config = dict(
    num_hidden_layers=11,
    hidden_size=192,
    num_attention_heads=6,
    num_key_value_heads=6,
    head_dim=32,
    intermediate_size=768,
    vocab_size=8192,
    hidden_act='gelu',
    norm='layernorm',
    norm_place='pre',
    norm_eps=1e-05,
    positions='rope',
    rope_theta=10000.0,
    rope_fraction=0.25,
    qk_norm=False,
    attn_scale=0.177,
    bias='all',
    tie_word_embeddings=False,
    parallel_block=True,
    init='trunc',
    init_std_qkv=0.0434,
    init_std_o=0.0434,
    init_std_up=0.0434,
    init_std_down=0.0,
    optimizer='ademamix',
    learning_rate=0.000543,
    beta1=0.9,
    weight_decay=0.31,
    lr_head=0.00552,
    warmup_steps=242,
    schedule='wsd',
    decay_fraction=0.659,
    decay_shape='linear',
    final_lr_fraction=0.0,
    batch_tokens=32768,
    max_seq_len=1024,
    doc_mask=False,
    train_tokens=243200000,
    max_steps=7422,
    dataset='wikipedia_en',
)
Each number is 128 + 32 x the weight over its row's rms, rounded and kept within 0 to 255. Layers, rows and columns count from 0. Numbers have three digits each. The size before them is the row's rms in percent of the matrix's.

# layer 4 MLP up, 768x192, rms 0.0608, rows 136-169, columns 0-95
090:120157114106170127121128123076102071068123153139135121127095140147136109114147131076129151135098091107123176119102136077032146187107113130130184154104172094084144162111144116155085130136111164125188106116162127109133131166150120164123115171102093103178139102140200132118132185129118154103
105:131105136129114102150136090113095130090079077147115121167099178184139056081131176118116121177133182133128126087106118047180162120091102127132201106113138146103096157156094113087164154143106045127152137182143144133148103145129150124168115137158087061195114120100146091105133114082118126125
115:095076123154122134111116117087123162100122171132138137037112106146154141156170161058127125142111099154169213140077147143086142158128146144116162136069064068092119083121151085156181138114165145174057094114136113106169110134115126137162196111141134081115165108108135110113150139086164149105
069:081134121106146054152185153085070145078109058132105140120132160098155132158116097118128074133077139158110161157128146147147153145103136126157169136129103081129131126147137049109170112152184125155071116179116056109154118087110158082119127123147128108140152156138158110112114174081158089125
089:063166174146089134140182207136105085092119161145099117109099132092142095142098142122093135131050146167136130129152121127144112147145177179151168139140064132120127118129127136088085083151126182146140147176142078139113146116109117136161094098119061107083135174147123154149134175154130050098
127:159088089203162093167150157119086116201102149114135124127158175217094103163091136080116081099062179086117141121167130120131155119127123113042108125147109114145099141136129114130145089148175131144168115101142078105119078105095105094171108092130101177104141187153122159069098154096150111101
101:139134115154115123082091164119110125197126094141095157128134110084169122098127134134133045163167174108100150150089194064105112134126079127091156114139095144104129128156112155122135110158167136160111138112139118121147111163118112085175197079132112099155079124109137153128126101101174109162
110:071150206167160161090064109076151145128142170123126106112140103073119146115157145108117055098141161147133132115107134086107139128158181128113095128149135133177077095131115134076148151166115129135103169037156105100141140133120108108108095108159095119135127136139105061095131129141163090139
105:071152115151189102126067086145116127116134127104136180106146171095145200135185088154144144116113098215109081118149160120182145094126102061138139087122148060143173104163126121123104097121131117140058081062110143174157132047173134133129109174153116132164146138103201122102092116114149126095
090:106159077120107138154107111092104101090107122128133119102110151145171167117194163123117074135100235112059145144116101115106127170118161151080119135088090127095084153160097125095178177164119103158111129180142093098116093188118185093115053123165106166123128134109108123108045132135138139108
109:119131108127117110165101109105106098126053157151105147144127171146100098080114150136054078103117179122137149134076124126117150133133158230112138114120029097035133098117118156159155130169141084155094120167163098163120095144106091083172179134153111120114132167044123160114101124097131126125
098:058143178132150129128125112107078165152144067141069182108096060166146138201101124102134124103079133112113093129147126114099099174129071079082136114121181130099139108100149125114134153131149160147121119114111132166104128166117112087118186123187120139098102099145130109101157132174110133125
092:152106163171087146125159177106146070202165101136186187111114079176161115173106143080064079148092145113096145102117131079122094152123096076055086118104099113144129090092081126122106195139166128176134092095136112122141045146160164116125138105118084136072112146145155209110097159148121104121
100:095113084097125039136150117165083090106148129164155093157100148148109136032157132136083083175109240110113139098154148136101116177176198094144127169125125110145158162153141112116139160137153117132099136146159154174146126121095149120165154195157093050125143096138122077143105150091145150094
091:126081113094152138119106072082125142135132162091120098086108124135117134158120154123088078143118088151191135150099165098108159102177165158132176131153113124066095059133125085137129088145136154129082105055131120182150085053160123107114076165107114129115157135111134139137161122130149089082
090:120195121081090083092080177134057125095123095166105136124124164138130039143089160123161102149092109102149132115127167160131166177189205155168160125151134153115105127103115089120121169121101049135153149120140175173161125191174137113125134094149103129111180106121130113078139099127146123134
103:138120116154097087091143181141141110147105153141151152137136138094095146086167138098103100177100140090104130100057115070085131132140178158123147082117100172113108110133092152124108096179159140188082188163137054104128118129128146125118140084145105131125127149045111111083097181107138058079
104:095145110125154068110154131069093109128093135109152111093143202162159150098160176109152144125113163157061185133064106075073087189144142081167135120119102096150069136163131149128113145135125144146086129111112089114114131147177188114164091159152114063173107093091118159123084126122181144104
086:064066113082135147136163095150103166176140161145129158122128122126174113132194157136060022057111112139090178104177165130146131134101106140126076120132088139071088100112127098072084129131130069148121149170107144151121109121100115179114120155115081085120122137158151161150121107117143120168
105:164115091149160093122159174070095084091120135150182212116107133082110138153140109127162137126107072081075101120097176145120163138141121165119159109106148130096157098127071141148150147154193167168076160112133116072136155088192128081114148104133105093211154146119081102085115153083160115096
103:150173090148070073171184153151122117078135161148101128154140158101148050143063112168103144120130175107112138080100169108143125179143117148119078088142145151103141090148067121156144087120107103145088172175171071148130168161035103100103108125152150117150118157125077148126124143123158126085
103:150096087116146141124125148115110118153141170099123122068095182178111137154178092121122070138071087186129124144169093113134148139172122081135137135096118129051091069097132082155095113122164210153088128110159105164160099099133168125139119158141106090092078167181128117133123129135154109113
101:125069158160193038118153170099134125142147176090145136082126127115113150105163151156104139147090155144127140142099108165073102114139179106168167176109147077139133140149132119134124124140187168162106162138114108072152146060129147056140156207088117128113120141148131111121053080107113125117
106:127161152152095063131089099090085103150144110166119134128111097143149090143162130123100113059121119154140141138121163062116131151092146176118139115028091130203124111122090127147156084101104170159079111140144150107108123132119174147145129100124119116160157097109077113115145082114166137160
097:049157105141147128081136148138075155166146078118152155133155071150093125110095121096113050109076141165128159114110142103091108099144134109145178168137103147064162120140111159168171188118134159121091181136176043105159148164092116073120197101168051167128088124137142121134138154152126087153
110:065100126132094063176128144182102154119129142140138100076121107154150136141185168131158124178098131131085190117112180110063121157145207128100094111117133102092184151118113124113079127158126145167112135163120152144138134112071102141121151181116120095157135162104166180108107131115109123068
095:119155090096080145136148091060147161169129091176119169193118157116192108143124177169109109169154159150155139084110140171142136145101160137151132063132088101108186123108070170138112073167126114116156085162135124178175072073114126129151124065105150128192137080061127169119140175115151101113
115:135100160123109105086164105162091154132103119155130132130111147163114138121081129138129114149152115133108108046125128162103194175084118142113153160096163086131192060146126102138128174135133114173141115084124091161132077092127094123161114111146100122132154141125082134098160168107172176151
090:125106117136148128197130136113088116148066110162116141108105111129128107141151109123123068124079088146149153056114136106112161137153121142092197141121096113089143112105077164141106091114115143103202123119183080126145137129138110137111104100152069119105205187157141142097123035134097077079
097:117181149152144075144199108152061159156144107128072157068151133156108143114120086141176074102108092157103143107126082132144127142182150070190140128159143169111124097102170103093085156085173113113140132104160155138154172175152143065074142141134108112125050129141158116116135116134149181197
099:147117131131163057120150132089090132229076112169151142139127152101113153100106121158098168138155091133103101107097134120109108148107181147150156096145100050133158137121155127158184126141143087161158161163148113139160120090125154092139069171148101087093125144094150146104151050144137126130
115:113140062165181139178146112068117124157056142100116116129161175119168103089059150152157097129099213173124143055124136060101126132151091129122136128147109147056131143128094130076119113122141060140117146169155117165108075125113118120167105125143124106173079132076116155111109143118124122116
081:133121114230142136093142126116130082178128073150124123071166103183160165101146108108140106099137092125080155113153086123105111159191117089115119160213092174140149162107116172104143081178211166145125157078140134130133137127114153111124105083111114214099113067203151119078148082104124096094
108:133125140132122095078126118130131118140172096131097152055129108133160145097186155107130153122107081140112129112128141147065141132095093070168128178110150115092090080126118161114150167111083207150091133113108074127158152129119162150093185140142109091141181134098111090147055175133136038122
# layer 4 MLP down (transposed), 768x192, rms 0.0409, rows 136-169, columns 0-95
101:151115132165084112129155110176120181161131106132101122107187125094128141119121183202096115127143154155154065147125081166217117092161145094158077123159092138172130094163106122115127132134112071137094135148075102160155110113110151096132158117188117143115094127068063126120117105120140109157
113:145144109129157158187140101077136133166196104119123126077156084124134173073084164166128141094130064205137132151156137128085107106122185129168135176071084083140122115110183086105179106121135161126162120073097136120176144189141137098116126091106120133097162089140105153125112098136131141150
138:072135096155132120102129088089154165079154158089075035154120151138083163121163108108101110152171048121149086133145147203135174163137093106126164135126109099109140155084118123157161148113109153118096126145137115052158136105131125176152132126133186122097136120100125114101083160148106143128
113:094139131133148089153154137056045126093116063131111132114147148147173121142117120066126076136024136130101174114101169107105138157086146135124175131125115101106126141139099112119163103177154130171097099143130085121133092095122140125113115128151088112136159128098127121094110153093170096125
097:163123106098138122154072124102163207123162103116098137148152139121133142069132132151167163129148098112103131147105162122162183042101092090158091161103181091128155111135117074132153100155124028114108127131090102112140144141165140104131096133120131155167116129120129102089102108086151197153
173:099139129187145150109126149118071093115129101139130083101195149133101124112100103116071090121111199100120148153155189092170084121128161109102123093132096094132129141134133122104146109136172112083194076078195072142114099135112114149154107139133106173115158143109134189110141158148109075096
093:161123203095147123133152094149163100114142147118111089105119097147136110115136142145096139096167090101120199170126133173152111151089098101129155133105142126132094130108153107120149112112135116135180150136117138108077088161112141143101109174109113132105101115133138132100122194156121119145
091:099089156132155149102142107190159110071129119112135163110112076170097143149112186115162091109068087166157107179157127109137106144167126086118123138193121206156131077107084141077156116147165148147114124145147174079112151155085102164125115109136093151091167146180121150093132188171099123176
103:152116076169132142053085200160073132144140120123121126172092110147156122134159171089051095140072168145126085135170137140112091205125146171148105117173129140117131133139139137160127180119115102084171083069139132045071110157151154126139177083125095107132113126129159108104141125124142198104
085:119113142121199118118124155097148122143051112111103139136110130149149043158074125149090130094084090143220124130174150108153143112140081161132166155127138103124132104097187114166156105112165179175160124099101109120108152081172105132176142119107152129144108106109060127144132105108142076172
117:107130108072092173116144109136143146194132094153110151116110063122167052170085118133126116159093114157112112121151168121144106109173145119131104120175122170106146130136125141070128111117130110114117111135101169144056088122132161170166129113183181188147099111206190123133141170110142156075
089:115134127123080145074139152194136111106125175140170106178140153080169095042161133125084096115151203094143119082061139104137146124109181198135149110119116099134089138166131125129135032131101125187120081175184123062152119114140097142163102175090125103160169145154165131156125091047124114131
100:134151092090186095132145119106065141071115177142090126143136138052131146105116109112128166099113131173163159143173102156088150162089116122157155157090194116171136195188156174096156089103094146038119154151116136135128212136103168138124136099155148116181095110118119090123102082137133162148
081:134184117111095148145092157116131123082109107138101158139152078098165083138115102088143169120145072049128161112107185174160140155040137131131140091103130123092086081139170163073152121114185087184110147138074080127133138114149111109084165121118121206175166103131133159123179104107163088167
102:074145165078151143178108091141178079159140136184132132130135127050158138124110104091169100094139128076095140128152092148147139188117103095137148136135131124146101194081107131130097152086094084098125132203114154128082170136109104144202117077124144097149130141146130141157083106179107124140
084:113085125149153126132153087132119113146170175135103077139177168109130144178132177124063176138125151164156128164098121098152086141088100114134093110155088075165119122148159128168157128114146184110053090156150076126088116070123118091106113168128125126174080091144104159152108136152140147162
103:135131162104141100068179146138108124144077138142136122180106158079139117087112167073107107085122099166161107107155193146111156153058198159151171172165154132172118104162141149131150116124147052033137099136150114116054087084139095181144091109104158137154161172137137086086148061153126137093
099:087164129094101098092091114158111200066164100115060066113126152093197107177168102089073147153179150126196154122127131171123167108134166128127143080100083135116146104162138082125106182151135116116113163135192094137146139110119084136083086108175136134121127129066164118079129088120134117150
078:181170104188133090130088167065104125092121110135130098139118099126098117109085140053167165161110128119183063148059091125112144106131107146105152118071136149145156121146166162132201130171149169071094109104110108074167147082166132079121112108139188131155122194108115151093153170149134129142
119:116129119179130160161107111121146203170096117097145070123129089126175105098119152090113139092131142152155133146153141156129124084165144091101147116121135056103172170097145136144137118112149105145100147165104091123103138116156114185179195139039093164143124181110133124136151085162134114147
082:139094087112125195090121140112113116073121103111116117126070193121118195172160162109136094094136120121193130096162163158128155137091141168144112094164096111201099133091119131131100060108123157101082073103131172073088155143189033178077127162169121099114165186080135140137104149130128151116
095:093111148135146201135053110161099123160088106151124150099133109078120134150130095134148094151131086119171161164107170116129147152140094153138099179142148197133105130191121194135135096130073104092092146180162119174150149070142132161117128149124117096179163168149132134134120104170130100127
086:155140116153188123210127134131113128105122112117170172134165103129115149143171151124139111119138065164138160132089147142169073111096152077101132109159170128048140089118121116141107108122132028111142171094113133091116159141137126090090135128091145168130169130149173101160122111133107106171
105:117139093097161178120176130147123141121137164137094084102131171139165130164085136135147139194118140137143162102147111189120112110105122084121135163169162111090125161118143155114112155187115058077202142058122062129131122095129115078102135139128128156119093089140146152132100206158111124108
072:167128158121068120147113110170127130138136160165117180151160159087150140157150011108122111155091131106087127139164140138122179094095172155121118110120131169219131127127126077126147059097131183138133094107150118153074121072137152128112133174032154170154152085141124134108144120138166154108
102:201173176117136155135078141110105131123104132138121148120138087102134118125084101126146131108142075157139139063209110108132131118094116090172142109143129081141082158136126093156182085117126133106123171084101138072143178097133119142069112117137118153113134142165058112169172114131169154126
098:204171131101169180130122170162153133105168088049102073097139072133162152148099108156149135075130127105153116147102078191096144167132138157132135165146156105160078151128144089113142107096128142124108135095064111080077174142122138129079067162150084160117107165160118134105108188154130146148
111:174138164133158131136079035132149164146114156137154107131108195167149122129096160131132110151111192095123155092093172062068183109100173173132125117148124064134102153149119076118090144083116076153112137145164177143114132122146132169111100142121125122155136159136101105116120110135090117172
075:154141148103160104098143163073101179109104106125170111153120119151103099083072067149137093141140130087129081163135156141158116141063098123087099128038174126179130166144161150095106175139099169115122158115094191180162123114098171078142166084093179127144071148127109104109185160171129130161
075:115134174120133157106071146121109123143108116168104137148156099076090093137172133136158136182108194145156142142133086152155137149049179161110118166106104112101142112074104088166154108136108130114112118167135079104132112136117105147124175125079179099150130119106115092144108131125054146108
100:122155172145126118141120141128142121069176115084088158112129096181166107172177136078161069160109098135081164147092208114099154079101140112082127071135148177075065078135136131099094132173172175146112143133077152127156106128107134182116187061096155181108147145128127139158187122130111087100
102:098149151131129135121122167126132126149090086119155185106156170165131153127179109140096076083144130103166096096085168147147105135133089080059155088086119088126136122135136115108160124136128156163124156116149112139007176098112156116153178150059199159125127071029136134128178147146142104102
083:146158132032157100135089147113118132125144129057150119176113163122118132124099060116102198110154070135136126145110173149158184128100157123126159046091107092146123133153130105179150142131110081156131100149075140112140160130135136140131137142139144108145120199183114095132103158145166133149
086:128104198147157086141127055088132124141108143178121135138186149094167109156092132111096147157131102120137177099151127099231097164073119171127081094114177100128138140132093112128104100158132021080127158127149107158129083070170119141105099124116106084122127117113142173149135158075097183110